config.toml
n_head = 18
n_kv_head = 6
positions = "rope"
qk_norm = true
attn_scale = 0.125
extras = ["capped logits"]
init = "normal"
init_std_down = 0.00176
optimizer = "muon_variant"
lr_mult_o = 3.0
schedule = "wsd"
seq_len = 512
steps = 8164
dataset = "wikipedia_en"
Each number is 500 + 25 x the weight over the matrix's rms, rounded and kept within 0 to 999. Layers, rows and columns count from 0. Numbers have three digits each.

# layer 3 MLP up, 3840x768, rms 0.0946, rows 614-720, columns 256-319
505538484534531469494502520461497497478515503502527487465491499514513488544479485526510508468559506498544485482476487495467517522536494532486488515472510493513464456478460505479524510480495521
507522476490501506503477453455510482467460504501495493493450509501503493464548482500494502498500500452524490495488479506467516551514523523481515534462504450543507503499504483477481511533516497
471508505477483493499544513523511503501485523534464499504461471525466483504516491469524525488466539478521544473491479506511478493493448503526502512491467487502540469472512521511487516471485500
475452509486458521464516503484508521467496510542490508510490443460466480496462541455514492496493481507479543462538456476512462495543467483473493530510515512458522483480507520522477474476462508
490490477524479497512533528473486530522475436502463541522496524463534511550476517476536495474505507480486515541517506496475494507489509488482492469542498478502505480525555475488508494496523509
530509545516486508519482539494545544508525513530541441522486482505497511503497500506496517499498508493506538521509511511502493541445513484531548498505526499514522509502495511495492537513508510
505545490494506522446514508497500498489507485506508500507516450519463515511451489480535504426479524481527498519470462479476505536458536493500494512487495511513532501548510511547507525498484530
504500480505517530502487461485452471530475493521506461519485515494512463514512504492511522497531529500505510473524483515479472532546500513471464510473522461490541519508499472523448497515508522
538496469493491496463471443496533455493485491511534559504486458536502515576506526518498459491514499502480534497510507496486470498532538472484464513475478488517514502503441471496467515510483507
508504515506473511468533453482477482509496574492527487497496464506524472474511521504534483474520494528440514463492446489535493504544519522469516510491469479521543476524507476491512509496475480
534508492503503516529532482506535507536507457504573519449422486492505461491515491530489515523483472539561507505510559455488530455467528444477466504550537500521526466520461530537523526475535493
534499515507490464482536545485477518495509506479525479506502504514491508499486528521471523521494521495504495498496489533546502501445489494541485465485513545490489503542493479513506483501472492
510478487511508487495526439486542495531514529537476526531495483476509522473536537503481478477501496516488521522534513533496488484495524527514509486507516526481519502472485471507475516489504435
468479511507507501502510472493500501525505531462513475504479525547512519486465521524504452536480535511504503487536531538498496528453491507506464459477472483480520545469536478496513509494496484
485457482524483463489498470543529529461507490506511505536546475507529475507471505508487510503501533460480486491497487510470522531506495506570494520495552498504475500514476533490497530495509476
522505473492514524506504487480508498492485468537536520443500551499510498515492506470497486519522468505533535522510504492521449508502520457501512529514506490554517493481522526479506478533496493
463522483504483554473498462510519501527479479523458475480462527518510499461507554514530482498510506521495486496459510486494465535509489563485495502525524472487496536501523544493505566521492480
484501497519510467497539519494488503529493531452504499487475517500483510537471497459465518511486502554526500483531508463489494511532508499500512516523497509499493531501484512498528509488456538
474520506494491499521532510527501481488448505520510510487465485502522457499522497482538497517487536537450529481507505518521475490486519472537459503528529522516456526524490487507479446518504526
467475518536505509470437519492471528513475553492497509490499466485508531487475502481523539553514498513496497472468489482511484484475473509510476497512476512509475491519521523505510482532525471
522484478471510498473484537496543521483497505491516523501540516481503473529522521526510493506492519495495477527507504519450490510513532506529507485520508492529475502500480508523469524513498500
496468530562514484459507506518495525522477491513496480514488514466495496523497511541543479466458459546499513520553454527483522525501504481524488514497533486485499505526458478510473474472482521
501465489476502519482506469505489556475462484528489494530505507523498494488507469500491518541507479507462552470464532510489448517478491547491513506493541514507504475528499517488498503527503543
505472538553480527520471520497527516514538457482488494501510476487553481514524497529512507515492475508507469500485472500517470499494512469488503480432523495517499491496458476479474459494500550
504502491472492476489494482521466517517520486496463502515504517480520521472533494463478491530472504480535541504466512490478511504493525513497541494492476479467490565499529494531485492518498527
493485551530511525476510517512551503524487569485520500488505521497489460506453492498484513529517524482519521521475506514504505515503485523512474543481469533483532492494537543502519481493501494
532503503513516468481467488484515526535499513513532495523491506523528492496459484499498482548483498499512493502508498519512443530511469488497466456462475495510508541494552535471498541483501464
474531511530512538467496477479477481546497528532481490468529517497540492506462498517530467520510517474514548481499520490537500460513521502490508479510475511486491518506519506582476477492500456
514474527494519475499559480543483494521478485516484484486491506487522458553512466468520509541462486500499479471540531473539504542503502450483563484528504561474514498556522484510483488495497500
507490440522491516455477514482472520485475526486493508498462483490536504515485501461543457441488472485543534491478469488484477494540490521517565465483463535486484506510485455477475498502496478
504483501486550511501495486494522490493515481523498511495491514506531490481480522474494508502498500509507492513500527506490513496504514474473503503484532477485455518546511470490447520505542505
537493507542512502489548491468526496518500478524431517477525523550502488526500540491495490515512511486479511461509500483527522544468476543478492520495498496507501525485528480562492531518511520
487521505575505519485468477542513457516493513498503519508509526514524442533482491490524508521470517466519544493549494464532490504494511507469498521533497484519514545516501510497522496462504527
525494482516524476491524499510447494515531522513491523502487471484529503493469475504491478502490478427541508532462513467520510460490475496478462533495553514488503508464480474515503494512486495
526504525482460494518493458482521459489495530526475480497524487521510512547484444490497481499495500556527519501537511525490525528476501500546477525488554506507459495517520507523476515504531473
472473532505510469479489550522491556526501543488492499503455487530459446485503485497518516496496449486544475472459546492470496513488487481492511500536447514481461523471506493476473509536488566
519502532524507524479493479503470479500505498493521485498504541486506500509499507492551519522513470535525492457473493472499508453482521469507506517487497519529493506510494518486493475510484493
510457515525493475478546510535542467493462528491458529504482498497434469454549538546473477546518471461503551531459515529515502477512492479498482512542480524501515559496503510530498526491475518
491483464517471533466479507490494525439508498482482532452511512461547463496524494493515465502497502494511523465500534480504482513543517482482509517507518519477545501503504524518479487519472508
477530470537484508510515510502489468511521515517533483518508454532481502515460459466488499484549499456509516498521526513495506514483508484499517457507553474407541573520526477502480511513473502
515525488514485508481472478496481509513474525499465485498484468508479517485473505490498541481513491438485534510511490530453487520514497476520453451509465480507501496494519527520502520515509502
552497481455512471509471500495484561501455467488494496506458512525538492456505532512473487486533544515542586484510514488534517480526497519488509489495497540526524515500460507459489513518532490
494519471498535496466467517494464540523503490437494525486543511486497485507474479544453494525484543504527488524461542435517481490509482457494505473504551486523496479524514494491508503508514517
543539519469439489495480467565525453474529461506497505492464524513555499482490461491499528513491482495488518465509499465527501484549516499525513489508478495497499476526452489485536526451502497
454511502467535477510521543457465467497476523506540493501516502500491522557474521465510522518461471508508502460499514510480514528527521513493500516473467526497496513479495522519502516495504553
497530493508479522491503458462521477517506510496471488507505468475509499499482488516510452531497533524519506531474478490489515498525519456483531495538474482499529548488528494436518492559509517
531517456507575513482523514514479502500499504456509502520519535496436476478489511502525550443443491459532532496497526495515485463532489489539478474510515473499498499519503455470490503474466512
487513544535474499514482534462521449503480499479493484522490500535530492526481463455473513473493488524492518514496455507476502521562477482520448479521473498485477451459502490485499489510453512
513536507499516523489491503491494476513560476490496459485519469466513510497475514508535495485509501510503521540513496479471480473511517490493503502479501507538494494485512492508501460482497544
514554484493529521526462502428510503522480458486554513466472509421439504506503478500520466511530483480503490472509522484490442473509480509503536509528486496524476507534489496507512473476493454
481513515541502512462483421504445485507499510543498489551512518521481582509477544564508426533519496444506473464548493484510479569443481508494504487499481441507518503508496490461483509495492461
485516492531481491540518538461489480445480515494493515513535527467486543503523451499459504497453455533534496502515516480495534489509537514532546458466500491503533465511497447480502516454440487
452493528504515522479513496475490508540492504479553491541506468481540485512498505484495540510481523516461496563439489472538479496478477501522483499469527535484483507465496524473491496495453500
516480470513488522507537510488502460494441529494509483480479436490483508520566458493514495493495493507510492495519504495514506481497518506509508472510488513530507493495532516513485482491501521
485464528499535492518537507519503506506501471501484475521504470500458559517441533482496500523486452483524494550526486447520510515476493464515483529495492478513520497504489486482503532497485535
520515493516539507470504507462474484550436515506491509486495493491471487468485464483514521560485529508498539496510489549468478518543473553505502466466481489478517481495466524578520491488538461
477514502519489456512493489486510480517509525490520524516480511476520489502483502489519462486520459519550503530529523524526532503485498473559487473525533521478518466508536520498508494447490515
489497486544525470486527522478517515518525527492525559489451515523519525487545528460495514499504493505464468489475524519501483474528476582499523536481514507475465528504504509546497478515501484
528517475465477492493448440513484475497516530497513500492473507472472484511507452525464507532471509504510496497530455483474497444536542450488506491514475482491443458517501496498508473519427523
496552514526469498505533488495496455563506458523476476508496545538536461475489455495506463491498527455520534472487503511470462529516518474511491508477488505447456495516515516506486462536503463
511518517483462564497515481519494464511524491525504444511552494502469473517472509481496489453508516535517454496499507504524498537522479479497490470480506514520502536468479504516526480534492488
502495498498528528532491501522510513493511482505495510535496524467550514483502482566535483528509544525500475498515521500514496490498464474518505497525483471471473512499487509480512464498487502
478441478513520498512471487476532507498497473509474497537546514469503499461443504541472478528492476519517527537522506457498512465496499498488448496470496504520466460494492497538478530536523537
477503481498492516489520513500527533486534488479482473503491474471495478515498511500485468468481513501510523502526480523505517506511538479489499523523473513557525498496499482491489496526500458
487447516539521511488477525485515508480518526525492454537507496475520501488478512497491509474485498510523510503570479487477546519551523487488456558505523484533502522549488486513486500516478513
497471466510470478511495491502517545484457483518514455477503477482482512498509498455502531478493475480506510475518496507486517523523539485543488498524493515466505468497517479492516513527530476
557494526503492502496521491502479493507514547498518494497486459485547491562507540485511514527484509467480495510503479484510559520452461497536469513475497479529507503476549501466499482505487514
534490528542510537492499536486478494460496456509475519498501460483472536506478471511524493463504484501469448489500567500493519439476524499548490535495507497524535507458557501497486509552505508
520478520497460504483487462463541546461504488512521483538530510482510479514528484531543496468494508566537528500555508509515514541551461489521515496500496507489506514507447510550490488546476540
510524480493512495476497514492527544496527512579499542481570466488515536475537490491487488535465494503512471454540511530525506454487495506454552492491565486530506532528450460517484517494538523
469542520470492500479540501497463476486497519506494532526484495458470508475502461452465511517504472488527509511489505528469560520486516529498503523500514515472536517509528463483524502474483518
470496503501485490468504466536454500511510533524465505462474515482497491533517520505498536572454517445580503506498507463484510511513530469495514502507473465450513535507516469502515490481443528
476503518537482499483514489502537519474516509490460531526514537530557490557436500525419477472493486447484518487488483471507486488522492540502456505502468511479521531578481477534501482471508510
484516496524517498490500492507503470505487502489488524506513486513469514469508456504450512517489523553507508484438475529463533467491472487461513504485510499516496544467512501483524501478494477
527490504501519505468466486486529492511483516480524471476439491486535479515522493472551530484494500489525524508503498534491526510511464463511493487529494501517522487489497468535509478536528500
511508472533510487481487525457471564512503525489500524469516539504517482503505530487510468509497513561500501515487462521484502474535472449528544452439476515493564493509485503500499529475469516
520486527509536442498530487528476507488506473504524479481522471476516502548502437511456548487526512439500501483493492508516495490488518514486492500482517475530475512499492500485477496458529459
526539521492487531475523558532482510475522539458499535494491509519516461512510498523466488461499511490508522497488492513544503452465491482471463506470489473518516512505550489529484474467500542
468495528488529504411506482509498510459487487477514485492513515489475532510514494531514522473485514497563476485470524504442513525475515504503515485470504506496498499504480447521469512521505472
467506509500508509496507530492495493508491482489483503509531456489501512473461487530518495509466483507489567476436514468484502549519477511508507505516461508562501478503511527537537499504527470
504460469485467511530505546494547480515491432514493507493537507564479486527506482519529487504520481522551490524492468464496465535512515464540463529517532496519503457517502499456508507506495511
532490500519496538510517528451546492525426499477465499498520491446513493467492532516531468528533486518530526494489483442475478475502466511507495486473522467509494505479475495490556502473523511
484553500486483499508485455512485506493490495537485485497489429566582500521502482460448491496505486464532537489534455479486490502528513515518445535509531513462512485475471516522526478526497443
520521531479491509527523499474497513540481505494480529523459506541492486443512499508531538508533465479499480518513517452539518507455480471486541483517499497513532525499498498533493486473508475
494456502509520506478502505519504484494516530466477486481526505495454475503491477514484565485535463481469501529504489527452552464530493503465460504458523541536516518527528512506501479495463499
506499533494472509487522468520468503514520511511516491492474495528466494488438490474482520489496510512536489522510510538473519444479504525521496496495490497479536532532495576512485540534544507
516523525496523514470442509524526525486490537484509494492519499516515495504491542498491546490548464479506496469524473515455504517476532499498543557490512488501516517473482524481519481455491483
544483476492498503526541484502508472477516494478519459507525495495535516534540513511465458456524500484454538415505462491505533466468493482530497510486483518502498482501526463486484488427478467
497503487490446489456479497533493452521520489487499478514495486481479514498490550516499530504501442494495506558526532437485463520521491527505522500516521531505491536491521517495463518486487507
464467468512472481467503475532529509471462477547503478535532490504521577514516521529513464473528478465523531500493521544510484546496488526500505537530531525521481538523498504496499484484492523
525499479495512525535524513490504501480528464489499478485526457541503524547497499515526457511487510511516505526519481478487459477480496473463495510517472519481481485493479480519496527500491468
493509505500466488518516505490481530514494511464489543474483495479453498485507482472504476497477507535460512473537456493510566485488439508536487557490501451491493512498560470503466506498500491
493434510471486451498507502508497541574453498528497508501457509489452479507472536502507537502425525483504466496475487528514483496502496521534509461526548536533499493494529471477512527505521526
497480482544531476513510494524526536493501501522533516501479509496514477526554533500467508478505477495508448472524453468517516487527486528513497503518509501470510487461527501514470505474475528
494428509528477468508475444516519497515446484529509505519498535499515500512507491491459473481477502524535510523491544486496485469480454542492487465543533543542486516521498508471516511540524439
499469525514552484478580470467498466483502498489509508492504493494522492510479472519528546560487484511494483503497546503509490478507485482488512494510472474486486455482452511513476465503505500
522463492518491476491522484467474499540526461480448529456493532456479511500494470483474508516540498479488501488482503488497492468547461462564477484484511483544504530508496486493472458499486503
506509497467486470515499525518461538502503510481511516491509502508490472501487480442528546527482528533524523486519535529489551534502485483476520518540509511484514515519476473522466491547463542
479526478503555491520531521468497510495490490495487512498495497501505528526493523508472556503507480475502537526508536493462487541519467504474522525468493495492519515523512505494456485495518504
488501479492493470508504529447515503504457457504522491518502478491489486497480496508496477529512506473483522469538514491510523461515503464530492447484534523502506483489472486505507522473500464
478455489481467516513527480463497469478521480452491511481549513528501497513494502498494486478496490501538507526489471519441487489474498531488430472526528502518498485539486518491478493538539499
469517470539463477541469510465460539465487491505503532505489539506475512510509505505531521471545540476541448493539454477467493452501496475505501459478513520461497496521523484450475533540471513
467456510525484501505545500477497463496463481507501463495481503511505486515529473496500504466492524534512475511512515505510496474522508564480513451502493499510489510476523499463517518492475479
503481497518511491489495470474475484520493485512516471524487493485502436503510480517491480535485464489492502447511483527488506517536522504510508511533493497490469526500468511523466473446469456
472509539521508501444493507493471536492501484487504494513445477456471534491461477531514518506466478487531510477472452518485542480469498485491509488514489518501464498498480503554496528482522525
502466455519499537490526517505488489470485491498544513490485462510481480539547510468505469499462483489480516515477457478528555492511512505539542458527487516494537488485491487503499460481473445
494479506516528492483499515497486498485486518472528476497481513564498473515494506490486521505500504489459473480450526479485526497510473567520490501550555462517504508473528489473452483513478525
# layer 3 MLP down (transposed), 3840x768, rms 0.0131, rows 614-720, columns 256-319
523502489546469508512458537490497487471503467485497503478485521499493515476517528531503480504507455507526528475480522443483492524536484508499532484526482548491505505516518493524481535520502483
499523473495470507531525528511526518506504497486493449504486511490533542453530504498498491497539498512530496520496516533496535482524478482506496468547489456482533473483513477513481476503497486
476500468478467500488507468511495476474535480486470508520478466498494456496474492464496529495484483520484483490522483527505533519486482535515469530503518485525489529518469485484523495481508466
498492439513524537447487500470500545496543463466512485450480513451472541491471475508474519491447519516437448453526501462520476540488515440517506528512512508514476444482501546475509474514499489
496533487497496490449510518478451487460554490502566488489480463522485470501535491500527526459491504496473454501499482527489504517464520518548507487500504491491478510524531498480473514452481484
513511512491511475538496504499518515540497496475475474515490481530503525493533501498532468526498526506478523528513495537524497519484504528472478477507506514485531528503477468472512526510484486
467496520531532489497498538510469514510542469557497478459537512483580495474505476510513486503527477501501452509462506523512519489506463477478493498526550542514527483491528509515502475464474475
507535507512518519508515539467472500558492498522485531503535511496477481469503467468507519497509501488498516483535530497435455531480518531536541522520473487504515474468500492492469517471497547
494512520461497502476495548494487493505467466495507481516511467527524492534506503536511459536565536477492457476475540515532509527490514505472482452504522486538491506490515462539513500537519510
513514502519465513472547447470516491469547520528497494459512476537508556470437515545499520488527544508527514549489514553481508490504549473499496470487519535458561484490481552481499510513476495
498524505505443484521521540528528519481544496529503526461524479466517531474559486529475539486517503501445511511510529477538515482494493490473511570508506466521507451532497555497510450514502524
517547484521491524514482494517478506504498534504504492509511500484503502470543524528528453505469495530523514547477475504507498493498542480521503499503512503495496498487447527494509533477483500
481482558415493492475483439506507457530482454554491516523547484445489492528573478537495497473541482496509473511569476477506524489484494541435508510465517520484487538539502506538525500505450503
524485516491534511514493520499476496518463520490477518494493484518497479510491511506511489490525481476465528498517574523466546517510527494473466468540502516515550525502493496510487480492545485
490493509495529518475474514517501504513528525529442485559531485478448458528464482485518531513518497488493466475496498496513430474497514432543478499462487478460492483480532510502502527453523458
452498498522474506473470491526519526501492515543496533503489497514520502475504480512504512457525533536448507504502500543526526488477453530544473480490549494466517500500540541489537474472505545
497483509543497485542497517479505538502513493526542500510508474455473477522502477493525492503503508475514456493536476481525467485520495524485535521488502472456518481478487549528503506517503520
503511495545494540474480454506505544458500467512479507514497489512496496501533528504480491536494477492525515499482492489511484500534515553489517475498498505522546498518500492506491486517499485
516490496487498523466446533461503459541506492530514520517518517496467518502511540509477503547503505458513497465521478523499495482488477523526496505507482475499535492493474480523531465495488544
553494485502519474470483514518531446453504476486552542498497482494521517478508524485553481518457466487462560485542480500485495500474493536512494448411516531486487546505519523505444498499544507
521504454469506506508459419461492536457518518503516526486511493554470492495470495518512531492500490477534489521496521471523502460466464482503492527470513509455522534517543518491514473517485468
555452463467497488509497507518525491505501476513501465516479481488464491534515466493496489480495490492526502517483518503464478501492452516516524498485498489486509504466501482499510493520485507
506479485502501493513535476548491511482459476505505485556502526502521466468497511504527545494520523485512497510498494494505512475448485518509494458486505515469526484536514457468497491492539521
458510534483513525501502477488488534485492502483516460514474485485518523487516483486498505484496484509462503522507538495528493478483470507480514483517509491486465506519519482501518500490496469
474436543511480492518516546515464497498515522484531528492523446518477536492509532464526469515463501487520502555509496535522501515503528562448530425507516518508513510474460480477550518470489515
510528505514513465499483540500500504486503497498507505487528528500492521528522517532474522481476552516461512466459488502518511561502509517506514485513459503507487475479490469497541504477520499
489462534496539477488549507478486511518502536522521486505492499508484513463521515500488506511475476516488549506454512515513495522529483507488478484516521529522522485490531491529520590461534458
509507472472518524467507471514510485507510546440468461515445490502502529510519511445487507523490506536512464534505479509497482498542506498497503499509542508527499543490498472509505536471489485
490493462507503509473505523525507479480454490524478528477539488490501546558526539498485484520527482485467509498452474446493454494538528513515509500519472510559513523438469492480514483508446462
485503488453489525528493506461475484511486487458476553466526501466496498524517513501442504450542482495556540495496504497493504535535483492490507522506491532522536515550478503510492512504538433
493485513515497551506471544478590507485536526469518491493523512489500502449492480544501480549503486554452488519537527506487498451469559571453504467542475487501479498478536543518501480483482467
491475488501470513527478536488478476481499504497517488496501492453551527502479507527520474498485521518512534473513524492440494505505492547470477516491494491493512523486492506539460523503521498
444495462520541504486436579524524550480493489532528507459526476444511520541473494508519465470500494513540487522495484498474483521464489538503479489501495487521469501511528452500484535506482497
499514461485511519494558516477483491487533453504497493508516477510455521492469497525459449523530514506479545538493474511447502483501519509509489492508527500485515488520486505502520513535499523
473536530527501538550528505535504500506537497434519504557509537525500490504499474462493552488484500536489536535521528461507495528505518558487483529514541500483509496532509532458529506478512511
475479471499497519494493460471502470540506525507520445492501456535443505499523537524515542500467512486517517502515524504475515488475462503511514515460503524486535537481525492505550557494476460
489492538509487468517534520476496473541487468458489477493500480549505516488508532521554506475479518445488465525527466534525492516534525514472513533487504487495533470482505488518488540493513483
512534541523504515500547541504473522477484514503480544492523509513458478461456496508513497500515508503513513512510490491477515542497498509482462512481534463533468501526439504514538490501493517
469496521465499526504472506488508511492501510494534468503480508495446556502477483522515549483484493514537520485513516518537462506489483517488514496528467482496502535523485507480491483507507489
498551464522524441513502459478525553494506486437407537532467492488555510513496552496522547473550455452498538475516490496500541514508493478446491465482458486471511485477503506512523524500519512
504525493522471511510519497476489504508573546448542532504465506506478508523497483483529517476529508505530541479542491519511528469497492496507539496492468514534466499501504512544478522508470463
471514509498487498507516508483506499508517506506491491486495497540511512500486507477491526500480512488516522467462533477459513533490456480492491503479464534500534498509490462452504527505509485
474470486479482516513484452505482512490498458518458506538484473533501518515497497504481475494474506504473484529473555498499495510503481520507490472477493507476497488484498493494469487530496503
516500515482458507508493498505460518496498533505487487486477552531540508495530470505438536552482516500493461477522507486485519513503506518543507502463460461482477511497468544482511506486515525
519522488490520526502472521502503453469485527518489487513482493489487528497505481496494501498525541525492495508536505516495540522560476504535520523511502478523519509510497463482471530481475519
515515507537501528467509501485498504456491508516478512511519482478465504475504493495503504502505513509498517526492512468523494509511492514485495477507518523475489509502488469527527508482454483
512495479481489577437550482493492546470486468543465469449500492434483468436431498516510522509557551508510480485517543493536483499532448507523484510487487458523486480467540455488513499532524505
462473494470489512498494511499502476469472462529474484469534519484438447501523469471506491540507475551527478520479548505509476519492472499453526517459502515518499507535506504514456553489526545
527527472480523464444550475513497555379427489539544479477485513528510463451513498491461562492559497533505422472472502484441539543493468552488544527469534455505550545529516527483503499484511527
525508484493449525451580538516519482531482535545520498523522503505536549499501519497542521577508523484480472508505478471504493517463497483498507495523512472519508538501566492484498520499500529
511447492505474505494483503526525514521487480510509525474500516466444477533547506494481497462522504484552528480493519520483533487477501518487518482499481538513540499501494517527496547477464524
506521528515513526511490502486515508482477515501487467503493468506513512515487514486492454502497512482516496491536504514486516462491498508500490492480507476533470510522506504498445490516527523
503527450509541532492467532493499510492482492499486519534495484514481500440471475479526503492488527446510465471495463483493449463442514464459529509464521490495486482557509508518478497479496514
524492509491445552498500527489526551534508474503502487501489490500507506507499486483528500517463482469542461483473466468494525521483479495513542506465515487529517509521528485500518507504468520
532474493467492491526479511539487452483484522477488538497507511533502476475501464486520478513517510518476497463538477455434458516506498477464496512479537471499501484496463476483489506479456566
504535501506524496503493495524540480505518519481514533522513514521520518530500540493460515523497506461516499487497479507499503528501533521550536500487507518482485478518507473549455481518510467
523458515527504495471467537518549507491521538465518479530472447496514460498507496447474548502498543549505472529450484437549487517472436476473474480538504476523486511575496532497504471452480469
493494516497470511479487515494496515537504509499515509499495481477546467493500499519500491475484505546495467487526485483491502487484465493485498509491487520458496493512509468494539514496493478
535502460525479474483514526501513514511498511492515475509453486455518503525502498490542510473515530509512492457510513495512487502456531518459500523511488482553496505486503504540477513484497514
472503521503537498509496484526491500518474505501519514492557509511498511544479534490491485520545492479466512518481487548467502511474460493508501477507467493517482497461502491505506512463471511
538500468439495526524499530524549535504521487537453490507451509450499480514511490493518493494491491527500514482480514503528488489517466519527505496505505523526476525504476455473510506464502499
524519493508513482530482520481532474504483477486504468494498498521524517492505508516503477492489475496479499501496482510461451517503497489507536484506494518487497470524512536498488531516501507
473492494491444463512546514550518531544483529529510495521477467521484509488543510480479506511460589493521476538524486508508472475528503511500464462502514517487525504500509445480515450476488523
515523546536440458496449525494489488523480530509492513536551509513488495524501409489529486509478523540492497486495509493534543521488489504512463477529539509515476484484537508459534465487459467
487495476498502498488513492493473512475520518499507454543480472538503504483486461478529474528526497485478474472521462486490524543462443504527493490458482489503474503481475501536460471496486517
490493484543505559499515532515524508468502500484474500479479450511465514494490461535487532502503518520501536506499483517521521513472484471556506531507472495510524508498502504492484453551492447
516499459511526508488530530466542493511494514475500530486498474515501469487516488482495475503491546487490529491508544503507521482521467519499482489513499504519501469503477450526526471488488509
495514557544497572502504505513502536476503455475424525525483515533533543483530503547490454513463515482457500537515524490556516475458553512484535485535550510465548453502517478514509507530514487
487506511495498493524466519472506499510488479474477470504493508509495502469511485495504492489489487513521513506487513475468516523498511509462480516474522520473521522538474522481477457505523479
490497513533492466525507500508510533482554505517524513484492467509529496461489472507491502493472544492539505500516535468466494512508517440518481517542549509499467449515558483482513511521514486
490517491500453479485475539540480510473503497486523500491529512520525490492508494473449522480507567485493481501502502501552493529507482474472518531489495499482512486486497490457494505527503495
505509482492499534536502558529511506538486512493476506542490481476484522492519455489568497492537516486487473465488474485478491523530516498534502483534508462511533549453511465490516513478528496
535489489481526489488484461533470482485460482499508489525491495474483540495493511491489487504463508477482500508473464487517501467479482494508496526502527511519474507485503517505494506475531485
524500491506502491496508499503518518480531476506537499472473466496493522472467514514499519510459508491495475503486479491499497484518492508493495525521509494455502482486482499488512508483535487
496567525475463520529478504511503522514512497528447543464492487520472506527532501502537453508521535505477489536453481489494526482485407523516482491492512521495524538530514501491499498453465520
427456498531447502503542514450533444502497478532497517508483476506480498467522484450486540513489468500455527469493559451494513485493473500484433543461498515508513516490475484492490483521443524
549533517487511464499501470508491510491466521452490506508503494433511497485501549497494516505497500515531556511519520490499498498559529508483502495469480524481509499491524506498509530500483522
507499517510523501523499550486538508485483501524473509453476524482495486490553492448466487484494515483440530508488539481485524499494454519514499566524501497488514526495488491526514470446520493
537497535465533494523446486499521479517513517502510470482485508477527499524506515485481499535489514484488544540502493497528515508482503495513524506535502495495522468521520479511502535504510535
470505494542460526494483524480492515501465488492560537472506507512498461488484521483479476528532525526512517488532488514474494490479504480568498475496515475524546535525535463486484498485474509
548485549499510483493506486436525535496495463499478477488513506561503471499498495508498460464446492497499544510532519444506521541531542505541483552476510475509543522465548509497494526506502457
464534502478514499501480502477486536472523494462518520482473486533510519513481519500510504480493516499480477468516528514496502455503493506522537504519503467489481497444593491497508559487462490
505481514518519498531492532502503443496463472528510527525450495494488483522515474510485504510497531495493478482498498521527478510501489500514515507470484505491472500555500485516459498516515492
480472500505495525495471484494484491536528479511500445491505472495498514548463486496500496490457519496484495489529489548511473499481512509544518482490527456511484493473486495478519530507486486
475514459482411518486497507471515469495520473515500513474484509528460525469535481564468496498491490491504519486494506530508513499474524497497494537522491512553483520516525519523473510478484466
510492517520510477507482499512480485516483503523467489478479477458528484537549507516497477485463507497520484493490530487514519524487519525500498495485479464486496490490510484523528525507472464
515483501503532470508493475511490494472519516497525476486509502490488572448510557497524472486458515502480448500487468476525492506462501518477490499508522480473474489485486521491534529466458518
455466519536531491508508537485482474494465497484481500530487499526530506494483522502538524547491523491523491508516467536476513480467500489510460475516506512519473515527487448487497523521462498
492529477549454518460458468451445446496529465536531496494492481559454521455523515458470524490485493474496476505493501473467523544510515479524492487483533504510516536491499500447520494446466476
523515482499519524508523488512477550518492514502518478502522546556484518500530555505527518509512505509479519507501529455524547532524493465500523476489468483488544503498538441514497527515529467
487512502495450479434437461514511524423426530473573591540480500461550443435517537485547552537566458590469500419468485507505606502560444603510524507449548408449532567487538528509500497481493540
536511479525563477499490496488474492504510489461484525502478516526527474439469494519539528483502520516490488463509478476508495516487523541551491495523521468483459503523508468539513520486528468
528525520490531510504508505532531490498491488516500494530470486486455504531467478528515476478532486474497514489532477459487535497497535492525493519509486508464515499540487491497485498487472479
506541499561492554429520556522554506488462519504540496504479490459550498514515520490522524462481549513525504483498505467532506492470523493578484527553469497529549502482474512542571547498540508
501517488521493490513507479511521523463461494529493491517505533504480544501499505500475482497511477515500503501503507542495546496471523498505479535518488544503483523490483520544485469479490519
541571507485474499478472474532524526529466527505495499482480512520482484509489501493464458486524547544486570487499472478454516503486512489473493543500512551472505526504543513476496527486546438
502510487519526485516486479473529525493514479508502493519504460510518504476516483531507517505480457485479517470499514469516513493511525505533448474515519498504541499475487503503485512495463480
494531506457474514474491547550480538495518489480501487498561537467451515536539456475493496518483535551509506529467466511489506503485491494505470459528540477515494501507454505528482502452504493
473440503491526525531474518504487493496449535547479535481463541514470500500485516480514496531507489532493516529484497517518505500514525485418518511485472462533488523529532487452495461488487475
501517515486521520507495480537462490535474521457495476486553485528521508497549431520476554437477489480498478498470500455475527508509459500471522509441514517533495535509510502488502534520512455
488478479503528459527467482507511483529495494526524485563510514513518503505520494498480501509508489513489482499495507508481481491503458477467489517508489496482455491507523516461490482542504493
513509504517491518493507505515508457456501504476499503498514512517476508499485486499468512535501489497519467495472498471476510475489477482483517476460472491486512518489495524517494493511487503
490481488527491441495511490554526507515532456488527528492531536535511532470474511526478526496491515491491504509490549537491497491505549499523514478554511539500492513524489511491512515504508464
489503518508464531459481522495467478500510445515506494509505501506516474524499495494501518488498469488497487483517484484511502481534480531503459553502522501507524516498516505506503484505518503
505536541536493508490503481499488501501506478484480490491503488543487500518496527527516523460489443483505531520466526515568561522516492513492504500509514505495505517478525491505529468497503480
502460501472500476452505471515461516519463545483544508509517499511511510510496493481459466476498538473486461513498534483497550483474532503503437495472511472493535528517434489506455482520521443
501511509468494506499546449521497517506517519471486528512548505559491517467490509491500540509525505516514502513494513500489489510526528461517470510484498435496523499515510491525492503472489512